Weights of a small transformer language model: vocabulary 8192, 1529M tokens.
Each number is 128 + 32 x the weight over its row's rms, rounded and kept within 0 to 255. Layers, rows and columns count from 0. Numbers have three digits each. The size before them is the row's rms in percent of the matrix's.

# layer 6 attention value, 512x512, rms 0.0234, rows 45-63, columns 0-127
091:150142116115143125176127121130111105135134171079106032122150099142178102120145117122133121127127110161165145143080099107139170179182167116143157110223123188058173116103117136128089142152142143083138085144097121177187129121124156120171160170154064197120087154096144093107178166146139124167141110121161113095111135086130142128094120114139157167129116157150136144132062135083105167113160
095:121164127096129121074114193163117178143121112117106148167114108099160172186117097124142088067187172205180120170111122062141138082216177141126114119113115163135207119148121122132105129097144106129165174108156130182140095100101168159110133121137134122153123185166141124121110102111183155079114111078130156201167122078150086100058114159074122100107109076086178129157090151130127169077157
092:156105115105157105158142180105167138134118112111119125120163157132064162117140159178106101105128106110171040216148103131103183060050083135063133095107130103118130148154146172120164123121153175134111178092099118169145112131121110101189103115115108133129166164161084042093102178202110188082135154105152146102110151150114112132170124185221122141098093133102133116141113142070050066146108
093:125119164191155124113108160096132164147121152156197160132093165112069167125168093213150129144118103075098173186150171175170179143100104157106091172129138122101104160109064114129128132187123123097122084100126122145109177122140115106121096180121131117141107071113090090116082153157123133101092167132118120163157097176170161169126118076116125148100074111094138136147135188095149140156205
093:124033101101198139167142166104095086077119139084139175126109147098122125176148132160131174165147161164089138109141170146139093186119125155155164084077102127137135099101115105139155151167100146178124110133097133140125164162105172144166112103169094124158126092117152112159160195178077110062133217120114102128087090151160146120101109085140123149208065083150121110215125125119102157162119
098:126063112157182103119132193067102080184158177166122177133116138156088209128120107101141102087107171163110066157137166135152208085094198144162143110105109170136048087105172120127100090093199140117141117098136085126068131039143162096156127204175114207156137182113131157159091191135107135119131147079112159255135103090086176141126096101120152073140088110083173125165119139139119092086102
092:112123120193118130146095128102132112100142130122139099041113119165191130133108147151156201100189044169125167109187101148086078120131156116115111147126101187195113102113089153117072120154077124115169115132224127150107124128123133163067097142127152144086117129132089120166119126085149136105121121063163126123181080159141191146094143119094142152147206105172141088148112109113134087138095
086:159167112076115156093157130138129107173128142171127123159117171071156101206072088170175074101146117128157154116126109143142182145093075136102192100150116118140120147058125095141098139086119156189154099131112145081157171101191079119134111138078163115096074126139119146142123109098149118129170142058148116106150099180150118121069148071133102105104155097158202116191155178097099150087147
092:119142112149094138133145159145170135163138165164178178077125101151110113089126125176106105151136145129095100152113149105153093085136132105072111147138117127109157179098130095106151133129193147126132059109113207112113152082135124147113102169133177120146137095118145215167145158091126135129118112135086132114105132157070104141167127103142124097157118084166109120113180145142133136075113
092:139112163065079132123101125115135085148133131150151125123118119117141148067133062131157110133141105142175118150110131108072164073165124215148147136161056130166116147167150147141126137136169160114130133163100141177113105107152142138163096110160131160114120125101082139109167094137172113128134077173079159151150103129176098110170152184147164110141154052146174125074140103168139128061134
092:126159193144160146134168065114111145103118113168154112066103153105085140119074095034121218168169120208105084132145117143095180073077060135096123188089129086160118168081122163096127134178159134140172120090051128077152102086140125123179166081162181122143097139134109077143151100168143115111045168080151125116125113141074114081114131164113149142095139137161084120189140211156073154204161
092:163086163121103101182134163085128116126109126141075205149141072070112120131138117092085210156150137144094097010168118149129089105125127154063151144149136155100123100143149132108145162131043139150152109092111193138086101092102128151085092116068152115176080154215123103144062121092174169206119116070128125182110092101182105083140125185081141156127191097123121120137143107144117133145158
090:149134163161182122133057107106176116170118139109130148119158153178095153124106055131145121126088139177179121144109166126143053077137051144122132166119085203151110107066128062093133108147136150161141144157099119117147118156126114149120126128099156148134161149133129094129159137092150135159122117136126081076155124119110141166101151120077120139120112134092135148130108177094103182163085
091:117017151091153090115093130080095139151099152113103132151027099094138158132121104096132147193141117120117046112117150116040121176063149132131093106063142123137086111132107140101140125150095172135176131109115118129150139125147103102135061128118143135165146100127173047182074108151126132077049136118131138205173147178117095106145132132119112137160153189146110137129166166149162065120125
095:107159148149163132212171108203174132163151090181136122143115114160152127106103130165157127148120088158129098113129092104189052121113133135146091108072160115142155120154146124122104103128129121169166148082097200075175140166160138143152161112153156100088110141116134127158095153069208120096131149096142108129149119119113101109094184107133148138131106184123078100100106137109159139076135
092:161140147064182208115144152129132156060138124117131124105152139162171081127124084198098116120049134129112118107134127177125177128103149075137176179131139096078151123147158098149103126080098123116122149108109135198120140035103135144121146138113140196076134151187123151063087163113167189149112093181127101103118154121139143063099085147101089178096081151132155094104113077134120135113144
093:133118106182157148130169196151132117148134150174128132079139103120080119093113107036158113115124085132157074124069142149129105151096121097212139165119169142181141120116108139191155128073107123123077119104107110101127127068121127085137126147137135128184144095155091171097139117174125107127128170138158111142124193131180109129145151100025110100162069188109141128191060133126115094143150
091:142174171132114164095146086173136139165148060124086163167167123179126129120152107177148118158138110134123138215101129097170137173206113090125120128133158122124178133135169079088206139136109131085148107111091152117120115156080090120093170102103124133083075162131134139122160086150186143167123162062087114145116101101153114138168113135160188143105108136113145080053081179115117098062140
093:142069085127155114150121108163149129082160196114137149118169070153153095143174120159061079121160135171122101112069116123138070113185175118125091109109144077116154075148100126113142192167131141164113154127137118094132133136097154179120078099150135124129113134168176120150163180107111089095151139161122128166179110075121112111122171166115143087074116072149132151116096042134181116139154
# layer 6 attention output (transposed), 512x512, rms 0.0316, rows 45-63, columns 0-127
086:105114106130137120141076136117151131096114085195210166137118135154132163128135123083099142077151156133112144096204156135108133076080079105134104138111113177115147106105111149150149189163145098133119099046116202165122071145144155198125114071166126115154118162158117064128130087110114159157115152136168106138120144114141122164114130148165106125093122070102106091100083146148111072127087
093:128048115135122131121122106134136176167094132112165141111124175131139095083132110085117150172099101137147117169163103071167160148141123127086070162078099127105128141122139155135126131119100125093080160071165156215110156146154173078063074199135066096069094084144131164131151127103143106123134100132081073122175164113046171137200177151129138162129158146129137093078095159154099128186138
089:136110078111055180152106105107092124096171171141148102103146081139197111187094162112095114108101143133122174185119182156174119160086255124137167095131138149126071140103162114135074109130120140120178102140113128092114143152154076111162098184080146113174157166117143154150076114081185109166138070153143153083111128128130162184082112063102124106160190178153164108090129132132115143094118
091:111092125127103145099205130125112114112085104109051114101160117109128127097141125122157152150117117155160177148103106118128126125136155142200112102127087110110162165116142053094115109044141133127114145195139149146142148145153161120136182118130125066127148143125116186097137127153072153155151110094123098119084131083174088101134109165135146144101140159129103062094160069136142122074134
095:144117128106123132134169149131143097136108123198222098104133124139160169067075112112128130126159100126140144129127133112161146185144093115144126106095118120098136149099154118132114142055130149108115107139078137099134165082135113123116136164112156053151117197111100135112110081114123083149100125118124124172107077132066070137106095150097148149083171224194116139098134061087107130121125
095:120141114090147129139094072139135112172171094165163144160148144103169126205141107114119099173114123139129160133139090055129105147176088146146101175103083105142126187174098146124123185061166170051110079114100118149154148149162067167084203104149139142136100072167144147082141068145148143138148125154093161136103154155109144169125139152161097052117147120151130123103116094173119080118110
089:150151070099096160160203107109183111161193153156168078133101111120197151096125100129089146127137103145165115052100139098123137148148095121107160125109141099144108185103108056114100075084093179157095150163110089195142130129143070168138110169156100131150161188093115090113149110097135163095103185159165127137142143108162133099145116108184149166114109074122173096108164123068071136197127
089:104090127137144145121093082083183145119122146155191125127115145143120144104134103139070142133202151058106176149142110071122152101106140172108061191161143185070090133173141084081105141203128086125136138129119085140135149158217167132109148107186122155136149139084158109092134134126123136139151115133137150176155132079132052148146142152127132138224073211125116137048123146125116084149120
091:082127092121098113205156068051120105111164057168161145109113178118123114114105081129161124149143091142142136100135133096155139111139121147156114100134137137138119115121067153145060151134150105125107162130153138123080118121146143132118137070174153126146140099142069148121168138153107163129117147076100101202135099087190066104121137238176184138183140156130121135137154142081144144191148
094:080093135242105131150127143099140148083054090175208172141142181112118103132145109150106105137130136069105136138229186099135157130114140135140154119121132147107116138111125131092175160168116128118097129121171160195184136164138104136121143161129164140111167110100133143116144112116116164107147138103104184173090080124137111129107151125133087132150061131142149120114142115115099094136075
092:136089140099117122143061138169162123131136213051108149199118071159160148172142117108162114121106160106129133151105073083085086101088159192138137108138168087145097090185130045178076114105116084060083182119173104101157125141164129100120087162124128092100104191087148127063125066182125121140130091146146158133194110140141132146169130079156095125158073077131117119101083039054147099079156
092:112137150140144084134154131167194102089093160133097145134079097059106155114082152201144096101115091100148122162130116115138143136128099129145098114135193112163125141136080092172174112075148042122140118154111185152160174097180143129149084162159118164095153147125157123182096122147131101142107107135076101118186153137131081135117143131154141126106084165155136189105156147134118162112129
089:155144117122133158134120187080120122157111172066118130139111054148127187147190136144112153065166108119103152122127104150145133150138129123102220148142211139153150126112090101080146116111121132107124141151069152139099096108035076109150141015153114127120128133156116124150137100155149182166164140064113157171075142148143152121174147161191134108167135088157090175147136087175172135149150
094:108113101112158103115135053129171154141165148076168155136159146125141104092055132156115111174142137165161180137097114142168101130109175137174162128084133167118133110138126078138090087081153084136078095143124129098157097143133163130149201142104067138108111160109074144109148091115187129121159165173163187084073113145036100090102154067165096139082148118150131155121168113111106097166156
093:138155132071187062125145160111164089111182141107139120146049177088125195146123220117142078115134148116146172120149118134175070083059111091136154080152132130120093095092157122121161079124076107125068165146139116203109127092074145066125152139109145096127097212130144095154151113128114130152159128131130086115107158047116168124144181111135110109197123111120165122170156114083157219179165
090:076117154132139098134147096112118079108166096134103055141141075133111166120093156070081152081142124096127181139123156148146094121124141172118118098098107159149114116115114171107170111104158157164161141148138161050144170127136151147164170154197113077081182128081120116199078123082102123118104110163141107137061128135148150106170184076149172104109133111203111107125149094125063116064148
094:129140176089138081051108139115095097074102151169118213153082090156095101133136154122100086146151087119153141178115107092182087167108162106129152063172095124136142151174080106109147082125125068090113098178123164155096080126164135157117176092127058103133155042164116155119131209061103126168162127172139088084156086142098140134112174172164163116190137131104142103151123189157154198120168
087:162112097177148155127156144145166139072111125120046180115079083160048137138145183059143131071079125145090117121138059135150053100118147130148120194158145128173138111118082146155118139152129139136105124145067171105090099125191182095179141160106077107152163129169147126156105102193103092130132150134095178127110146139186155105111128130117142158114083130092082165196109180123161130125130
087:107112134090127078127120123085134161150141114116137133168118158032180123143083119097157142130098142154149076125133114114189146201148113167149109218091147129150116109085137171139134176107136129116155145085140116186119135118114168097136081096132135094093125172180083182131160079087126088140120098129115119147121161098041092146157110141106136115086144110149131140155115113129039159053131
# layer 6 attention query, 512x512, rms 0.0335, rows 64-99, columns 0-127
095:148125152120137062107162094112080113141132106170160133044119107124196087135111147108089041138130117127100110156091132156120134099106103146109115184119104129142142164115180149157121118178196148111117141157083116126156101064106122151152159126138103128080111170068136182111161129124094163128102140155133075163150135054150111123122180090088113094143147185201125140081163119131157131173096
099:093109069140113173177137155096139119146098134116093115128125124120123219143159127156159046125139144130170146129053107142095130093129135133079128083118132078135145108175166136139104109160150078120174165120188100105135090108190139139144132165134127121098170123071102161120166131136122131058106163162143097089142173130121177169116149150092112124132140079139155169160109149128053123137108
094:126159146080129151070122092156128132177084119017141138152162124150125074119153139115153102135132121166134200149140161084147132155132161123115114126156143172089166151150100151129107151104078146121171103062125048100098085148182132134137142183131101172138157159116124137055126096149148129108143186086070138130120111142085199099130176108145129088125122173106170162135141124129110157130156
094:133154150166117159126100121150110139111110125171161064153098104109108088077180143168156144150155096090110143128160072143102167174084122087083129120170089083151173190116102145133165114098135149073075180035108167113128097083164089140152081106152135160119185135062108089107148184179162178157149110167123101078113119124156074166117086183136137102050060111087115155159176121118092066150142
094:148156105073142087174112097131150096111138164121081144147148113154099098153135150138144106153083116121169153109083162162160158106142126143109147108107125101133148174066198078173201146163133140183109168162139079117109175107186163147125093188156148204102166106142077172125151170150169132139138126095116155145107081088136137132192080102100111108090143161138123128147122072124142149129161
099:150119112134100150107152095157161123112096079177091173140112162101152099085101133118101135056157121108107142188089143153132122133133134131127120202130075137122159069149136094135116132148089117179170181124186159054060142158109173172111180089095104108084120167107142114106156132117086113081070138097138129103193133139177078152138109095135122108117163147146138104150120121135148104047053
091:113150128167094126149147164113141090117123062107130174165155115109087133118152108097179099113113085179144093119078110078133133056157093078139167096218091082113127126153115126107161090147082117115130094121138127144114145092099138181123183091099143116188104143097086079134142175182165134131112114149098132129128155193120224072117132200156146182103109135097132123133123148056181149137108
106:064174095216143149106112102145089145119176109190074083153129137072134127153092091166129133112103076111140165131108174162100121126134126114124067144125131173135107124167158154121125133160142073130083070151153111100185161140094119165131096124091132071131126108077086128106109133141136144090130099120083074122089182094127158159145142138146047147116126162131136134188119138153172138164061
093:150149122136100075107153126167141150211135120105156120078100116101174158180156085116099152163097131143132114065135157106112167164149206105123122109119104109144110143150174063125162116127171150142049172165087099113179153143122092139154164154122103107079185109136094176169123092114127178138110183109108117086104079112146131129129171098081048144098149093080062142122204128186120121152135
110:086115067153121135140168133108134164182161098152157138096158137153096151100164112155150124143159097149139103116171153106107170127179159093059097125128170150094110151179069194077120191166168071157086149143093117178146149159058164072133144125150141107102137024128100125137138124124080086115171124124140142181077161132087165153109130185132080134161170119153142091108101153116099144198077
095:150137102191125098177124171172199093094138134084172110113103124145187075126138098138170133149104077114101187118114163172105090090150109149133124080187103189143123132159135150161137151110134112064124127043145121112135122137071150124122057181150141140086152151096142127140178145221100164135116122098135158113106158155135132211132133183098131096116117085099130135147112150102063093182142
106:139114141124113131155138181137131145145113121103109115122106150134146136137140122189109135128126138159141119134053128119122194128137171141138186164143193102132152128174186088164197158182120098167132105131129120094114106132109128147151156080096112112083192062138119159125152079148152118105169144138147156130134139092133141150132149102161154074152120126158129168124136180103090092124082
094:105099117076120143107115139113216154107094145122123122157110129150109129086110144195205094075087174143216182117092096134151082133111154160133159105079137167118072135178118126140153098165094149167182125127124102092181164147090140068160042150123165151107117113157087161107137128164096093088166110121117093234155118099136110156102089157101191194154107111114128121142121103156145156112175
102:161185175128127125150133107083153161109182130119189113148121121137105152120173027202154141173130179134073177162131156128157100106162105122122106111195115148111127133097112096138139158067142164125118084099106188110134114115102158118079126152100154212165125123180139137107178135088131085146105157093146127158107088102181105148139102125071042087144142123131119125151183150123109184095098
095:044164147189136092183152121159119132153143026105117109162154127172163160139135103099122124073122113131172125121113081129110106129134071084158100136146138097122103096125117107125116084162118140151156112087125105153156130202099195168129142141125124109156155144129146146060176082185143079068095069131126117132131145127124194159076170119116111067173062160099115115165148160076095111157087
096:149126142093127118119072144114078061142091125166125156157107122170147145132128083132122126155169123154140140125102175167089143154103123166177117112091163110152102105142154131162138152129176142111153058119169149119146168159157127153161099148158094176124156118106105083112119171133117141087146143184104161045145073127159157099153057116096170077104108101164133121079142106170129157072138
097:194150159132168152087162137118116146124107110123126208116105085124142113117188202109125120130168132119105142085180198145194120135108121130153147159159157085154120158122168124196153139153141079180142109136128094075129113075090153104117123106062122120071124160159128148183152091155112116105119147132090141209121129143176038150101122075122098108141110110188069123161114149146159124139102
099:064062101134090083154168119094142066138190127083162087094119134146137151125079126075150108139098103136143127124110099084095105120132127125096153154139117180117078187114088164119104123098103137119138178131106104138104162144107112165096124083122161134173109174058121154131150120121126114173161132148148114126140114133095144135112167165085108168132125177132144091093087149136071120126206
108:129150099108191145143138121101119182126178134172134100124166125153179138123168182114148121101135155182148112119117098174122093101139134127108154087071085202155145173161029168135078153138077175086082182114098134150162122145133119120131171120120153093135097140143096126168165094129129111119119146112129115201139131114158114198127096167089115097159152149174130139132154159144156140141132
096:127101141146171127104155117156117094120137063136114178149057118113128132094139077103195104175141150115158080086166125134119113113123084079185051170121136136154084073124116099156171127175090066101099105101147168147095177134101122144076122096094131137081118117131124108144137153167143132171131155165070130146102137102135124120151161153156142090151124152149170150170117115089179169164124
106:090121093221173106084095149165120116137173151218111103167125111102115133119069076145128162133136148106150078068161162126107155168112108140132121151161129101150141128070165177156144127110116043124086131137136119132120153141085138145169145136121103074095138114144150134158155133143133156117123102093121113172128114072173136143157149097100038138126087124133101148166134147140074135161091
105:106150098156149184122153172099174123141125139127209102093119148070133036196145105150108107112145162121086110155134043137151092109142123167176131155147106141129126122111157074112016143176066146102125106053133133092096166155122112137143073093138159075215110138156088138115096136166157179162134081070153151144131156165141135127143121127106163164117090079131119132083081124122094117059089
113:094135098128129108130111143076135137144105195151234127112120160137147103101134136139134116111136121105147114166176109083181159115154167147115158128109162199121060133131130169120105132131062163083142130132149113119140149069124115072142132148158149164132121141133106084113141134112127165105140121135080134119106129152090166179121135143117159123159132124162118116104095147112091087068160
100:142137183106146060117100150145175179094129145070083145131142103118151133123143174115206165117098154141152206118072088109163055119111152129165158131119099111100164085089132160122119110080134101102178108106137154102138139126136096112119135136144118188145052148141071161073097066127186140162150155168131135163143064150138148113100177124129145134121136139115184146096176047130188164136180
097:171107219113198086106106157093120105164154081133142158147128113166149185181179103079117110126114124183179091124079113071109146113103122096113131143130197106119099140090158129074160111115142135161150161158097128109139159144146118159165113077167120156125140180141166189059143157125141112144100080119127076152150064145151135139149135162130075180100074151172122135114152106089164152123132
116:130110119194137124128126147154142096091149104133073122180108129072115102122160163113136170135124155100071177095155140138070180162062023112128132159174104122148156108070151065074157093120148140100106071136162150109126179179118102129120154133162107158145128155080195166133138098140120187132093169123117129151170121144167107146127098041065095162131100127140130103131109127130124177115116
101:082109176097133152184198144140103153111085096132120166152117190159112053181060139082142109125119119200141096136159149129127070096050130092114159120091146109134098078097144120124144132157065099206138113074147117165171190120153118189079134109127119131157092122074085113094196121135154156090171053134107120097175158142114095115112112142144110097140123127131157067164163125112159161078131
104:164164094144100150074150126084089113170147168164143110125085099127114154151110157124109100096157125122145168088146113142078130137133114103152146094101120055213128136130150116130105096109132058117153175172137153172117118117166092159084126106103133094089158099170148104092164110114153112098124119151139137137146135107144096149102164112087098170110118121144164147111087085108092146162126
105:115073158152147147101104132103128139235051170175064073093161122106113180192148127137126147129099175135106118166188135089174150135116124128066080072103134168141117106130108115115154181169120087072086134082091136192131128111081116119145101109132099091165144158098142114106125125128092104145106003119116115148157106111064153152104131075054090155122134169084094099141139119148114171146168
097:197172168048123101123100156112121107066102107119137139130141128114097138165176115130136136128143137132142092093153117201130046155080099135141059156142166081089095130078147105106096078100160153158165069108070111108147074136123141067144102128129171136159156135137140102136060130125128100129113095178154048098134106142121147125106121125169141088090093171149117118172181119110112175145168
102:143134094126133107230104149157151151107131107096127089151120226136110158080031130179128087120109185136109157152109150179179093087156159101159172161193143172136103157127095143102099136088067124145113160078078130105163134120063115144141043119114144149166101162091108175142129108194122050085091105143150137184108148153142157169064143141103166156144142113107137053143152184086114106148177
090:192184091115099126151161167113187118131100144131130167162157077100103127058169135147089121150122098128126190164107138147139133188175082102133132113154133095130178142089114115142125082116139139132091151172142167100078120095175137148129125121051127098129162118128214104123145123188097140125107188112081131137171120122180103072135079115176181155100087134142123138112145121129160131111154
090:192155092156116097112114125130101142126093166148179072124092109107136083159074125138073151113143140126132134110158078159174118128138157102080105099102131103142111164114164100135091160074115132096188162075122131068100113184140075151123157155129139144164120157138149137149093151138088096129159146032103142102107123156128120154155166087159125091127107141149130148090138161151098130067188
099:148086148171098148095145143096061146123176106161103112140124139090104079187106136091161190103128168140155097103176051133131101123087085101145151116142157116132136156103098079134085103081122117138152128176136119094167118124093136161151147191145158180103165111185103158186115122121122146138183110103157054158098127150129079149138096177146108187155139176074088134113154123115159120131143
096:133120119167184156101170141179190115129137141100119142096143133093132098132106095113110137090149102104142088111121123128136166124102105163209088111159113119112092138126120146152094172166135076118145157095091142121076105097163115103120137084067126169111091142182036155127116150104136132169179119131150187094162139149095153211146106092192110154102108131152163123117165138151180095069160
102:156116141099116170080126122133141130172104115114115095167116124117140165141170102126116107142095117134200127065130135185169093056115123183059123077140111101100210144108151163171111114138162135150121175122150066109093117102156135115092167118118139105089129108105075135088168130137134117142119108089152140135134126108153103082090114046103107129111083119130126148169114079156138143135151
# layer 6 attention key, 512x512, rms 0.03, rows 64-98, columns 0-127
101:104135138139168098080073079151133185194123119145148126150136127085119112144137130114155117152134170160072070153132149136109150085122107171141099141131117080175099143148169078126111134127125133123135146144134106122195166135108122190098180145152160124124094137156148164093148103084131146176115122114047091124147113077106133123167132083109029111133095131153115137108169069159202175130144
096:154116150112127137139182112151131129142114143118135085117086154124137105104136103150154111198151066137151156113051122105102174154142138112134177165107190126134156100145133113102116137121135128162118111112145145151124132113129164101148125145080178139085075134084124090163181138143173085056111129166104123134121178149172177115107125113092123134119107119180182167143144191115127133176061
106:152160143038136117161123107150177155094130082084142153157143072125126121145137133121132103071194133122163178125113091108096121143117159108118105103155086114102163124133114158170187149093112164105183074110120147167046098143182129137129070152128101135190135163120167142095156120170063110150154150081032197118140121170051155132085158084133077124115124174088148139149114094099118103134097
100:114102100205131099153127122075165079095142108147158093057107174111104100093086109197173149178144102157087130063153122150105176085157101130137202175108173144101162126123070144081187066061112132131107074113097136163160113082116159144102149084100069158100162169124130066138142136141150147096111153104116101109120089088187127104128146167099170090116138191140199116152132187131103152144117
097:172167116114126131118167093145154161109148071103111095181109203071152173114132120084168110069079107169171098136080161160193117122139170149123145136140131152093164144070168072151155104146137163135109154127107106102092150167140134093139119115106172155102129145122110176113127131105178116145114109097107142128135075106120100156142113066129116108093124111140168130172138129106173120147131
110:151104178117087151076156170169090117126090043167097133180124160079104134132101124108095134100111151095113125188067095122115155159140123127107125130167097097117077218191128074149137159160133111118112152139161134109113178192129141139148131090127061128115113143097139161094130123118122112125114172101128112121154191114191083151150172071131137143078138118129164169139106154087125065098149
100:107121138190093177148081096112162133121163147133171128134159123122072141106146166107141082162083095158157110120075085103132116114161107106113174090152124117135136179132112127091212085124130120139144080088158137174142091103162166119166064107077126112123107156157042156164208147145105122097135142160108098149142117188071137070136162166087183109158098138138147111180137066114160137138141
106:125106086130114151130137129075132114092162100139149131162096177086129142155157124153102107168073079077096094162133131133065099142142088140142111090101108157096068123135136139127111090147166063058098143124116096157213160161123161150166071104169128122163090131099079135187096081102140122080144095081097059089141156129104139127134160107105086128126068149160169172128136109140142087121123
087:150154089114158092130113121151098113120088116058131137154107117122103118142118137117113061131089119201094125082162151128107124087154125147216108132117158164213077105132166097165059131121163037141152198135142114137180158152090105171194168095150108132083186137155151111112102116109112132147105113111135111117110127145097098113132141144092087105126140086129160135123124162175156168121173
104:144137138144191178150152079127143141166193138194128085130160179190100141121134102194049135114145085138144054146167136116174168165154163109148121091117128117086116140152131206089095126129115142115142109160118148140126110124111162133129123181100200164187113101138139067178149129119174101107121125092114130173146170125130135180116152152185088137203097154118158100121118134114058130124127
094:178147103165081137121141130123179149034125127128073131080120159113144123137155095124152135159166112102153166082035129147110172067111138164148096132127188143164071098072164139167157112061115054161152141118140104113114130097100140159124126136186192129155169151122146135099104134122174126112120151196108131110059105119136142141118197143102116044126075094094128146122144174073125199182185
101:144159102157158091135178151108117175126092103101129135151113157106139185091140094152108118152138086078135143124141163121146176143165167118164131143100174072113122130132168093112215161173148073184085136122164160122107130141137119151162125156096170176128136100128123089121184117152157161139136147183128157103116114114133123094116108095051085156180065129146135168159150222140048091122114
093:111104098116058143106135141111155153121170173123043134108128122136175158100179193114155126121138165070169170103075110133206097125151147068103121083125161153061121126139123152105149123134140133112133100183119140159095164086121185065143081186117138143098143168113073161122150123180153073150111165175071100109179154109178158102109139103109207161121097131169170140085112101096158140130127
105:152166199137123160142183137155138168121109062083105110066188149120106132139149082177170108181136172104152137140153090133127129175184135132105150161091111110150213130076107149138133134079170185155077066143151160136140074167060130113157086126103103137112147153045151118140168148105119112137122129108112086104188095137214117182105167164102103108074052095108108091165137120158162145171085
101:087104145135128115092137136160121208189167114106162118181122152155170187112183107106125071114223157190139153096113090091074166172095117155125100180096095128159128154114113108135109162130135135124135121101117157160166043159147139162134142123093208145138146145142077111114145065185102118089121132174128124129100160123185117104141160160092163078175073201134132163196127130125154118156129
102:129108141136131065163106125119090143078113098159066131145096165108145111125104175147110144125099091115099121176131129088155137134137130114158123196091207146166110078168152141170160135133098120112140129092174086101121115175140145130167136196207114139172153143050184114118069143163162153078130109169113086065142094182168141108084103096153147087125145100131117136101117097114107170055127
105:150072170177107058104097115184151137145062128128109142204147139139133169112202180166114131117103198122161137110106127180101168176122122074131128081151097067139095146149124153151142130132113093136122162167120148116192176114100151129115138122130145148115126145145122113188129088155128108120152131092090114156132128141145078143052124073133058157138107112135094096109131164099186110094130
097:127070083166097120117048087116091038166176119140150147115128106112163126149095103090162136153178126105099159127134126131174152102045106141126145109117086205157111116086102142166097081129097114117147175160111076119042173158081162169175083138158166087181167154123125160172075111170084150174103103142136153150113081082148135169149120122080166134154127061097182116149112107083140206106189
094:147159095097186126086170089119134157126175127119137135140168153119138122115132145120161143131092177140129147102110099165146114091139129085152155113090075140109170142106094126103092132095096157111121154146096159107115117103121103107123136160084188167139050148137155116138133126099126086139076129099094128138148158103182162132136149102083105131157140185152109062147125137081130102161123
093:139156150120112148197133109141144139162101110132233132150106109136148157109141161117158101149116120110131093117120081139150063146070111110113118112177066119132090129159111126175068086126090132083137182098111111050065110088181175112126078110140097181112140144150084139198085195162114100149143121133122094174122105112159097129122176160098132107198087095138091118125145145140198129126152
108:063146111192165118112158155104146120126148158165149080145106131146180125135159079124125139116141129161093161108155137079119148166173114151171118147140113166159111115119107122126134130146100120103090147094115124134206166120043099138145152111138138129108102092081118077119197181102142145092160080098134118147115160139158099159131170096094092144169099173150167137103152210105113089156114
109:107122135128128104144150123089116145102154185105139114117094142124132085125104118074127132100106146124126165103142051105141112177103099154179122096111180130091113097159152122186087126136114082133151073130154098159050072139156118161163090077129172111180098153128136107062165118138113185151142161121102138122118212163157154153165131092112191138156140109156126139127108100101063104084059
119:143104142132132088116109151107144096128110173153201129137095096101142148056120157174107162103146132072098148167160137169155167118119180137128179118150119179095150114169115161139184119107148134130091124148150135136040132139125093113170090149116212109204113122158141077157102137127155127168120137152147168153089128148163090179099153118131170117199174124147111059102097118106151079131117
099:141159145090099081096139121123152105141149100088102163098121047092148144152138138077206104121165159158138168113115102097188087104105130104152151113139120112108167134130129096175123115117107144130130108130150151160126172084161137140116114116144081094147111162177087199065108104150185136190099101130135119095121068069104133116118190166121126110083098128139097095113133059099162157117166
098:127149161162177084125090106091160104194146075097171140128118143124107120108136130134128065139082168190116120161141072117097148090172142140181156163134163091070232085115057140149093139117143171127158123090149129093157101092069123086116163102159105119100097121156087125109129152140090149089126154129082109154202094134140110078182077122085113111143104164128098130112139089090188127155125
106:082125101188119136123123116121104159112136092089121140164124088128115131142143089112143108147180138151101153134111150127074111181127110124115144158173120124210081110130151100167124126132124083121113140074147073123165166188092105096157123109144105144096120163129128114122129071173083189097084101097128110165158125144129139144131101071067108153093103123153152125147120152138090124111102
097:181110084153114080094099126137088096203099107156149145235131148156144182148164124075093145101050157138078125140101134111107091148090155110166063096139140098141094151100132116122168112183123122106126112077082112152124150137153122119099108135166148138155147179118122118182143087137093147120085103162219133108156118109120088074161074175079099084073121106112116113178126120082108198110185
100:147143144111126129094091104141137091171114170125117113093105104084110149188128112141105160129141115110147132122137108141086111134103100139183168147128084107113142137119138105145102134130118159059128143093120115108158146120121107120136159101110097120098202137114130155192105220135116168062091131148106125114150146056128141099180128132112139141149119118152127151130130119084155112169168
112:175114160131107101088158136146133095202092143152116096089151129138130134190124135104125126125108126155117195106154137106129124080138128120062110101120061136167127161074101145094111103179134108079142170102102083181143151130099122151179129150104127113151122117132120172119125083125098121149145120131105164151152155096099130226124097066102118158105166128104163147100107086132138130092089
097:135080148097112133138140147129122122088108075127147108112113114122123106134082136136093142137213118099123130114106118149105103139129104150102146191145161063099148104075116152101085120068168140158101064092128149165169059116077139092155121130110122124092094116126144073100122088112134074149128150122162072083165181121144118090128117100126162098068079187133130130117153083149179154184159
104:147103111152092134143153157092160128089154150118141144109134159169124128134077125147116111152154061086180192110115154176137138157166146121087170120146160122128203145076088118127203138061115182103092092116103098139112088053107143135089108166079127152117142172111125091118133130174139110138083164138086142137096121149118087106082109108108178157124163133145113116144142224113077164148119
094:168060196173132144197140144127166093146132092066163166149095148097024126143137127140121138170144102145163102118078131156113193114161097122140212100127150108139148146154133150050165136112126109186145114149133113189130088093083145133113167107034109092085100131122126135120186147140073147094138150087117147145149182195088148089103149118117169177104118082150115117156163152147083079154105
100:171168113122118093144138147105120201109166138130147113153098133147152118154128080116136114102122167151118149196126124123120112117101173123121118088100162136104097100127105141165126124059081144129176045150128110183152120170111122171134103121175112097116118133074191094126090103156118066122163087138103196090135156143140117150148130161124174121202123083091096135141114193167107124125104
095:080128097128185123133136137095125141120180166187129103132108135096144131130161132161197160172132124145106132057139104076113115106107132114188159089089103095145173097084133131087058137058076127177145139195093133067187160050118160146125133192134162107099110137100106149101109084093097191179047102063110126145103090064176118121121132152092163140113143134122087140119160110100123153163081
103:157111166134143112063139129113192099105123127082134111073139120069140117091080164142077145119048110093200070164106090150165111101152122154123150160121145148128061105144087140149091085175093082131121192144148063161085130130177136134155116105138134172139132132113124166124099155143155088125135136117138114139146144110165149146129186108148127116176094179100165114129114118096129091145129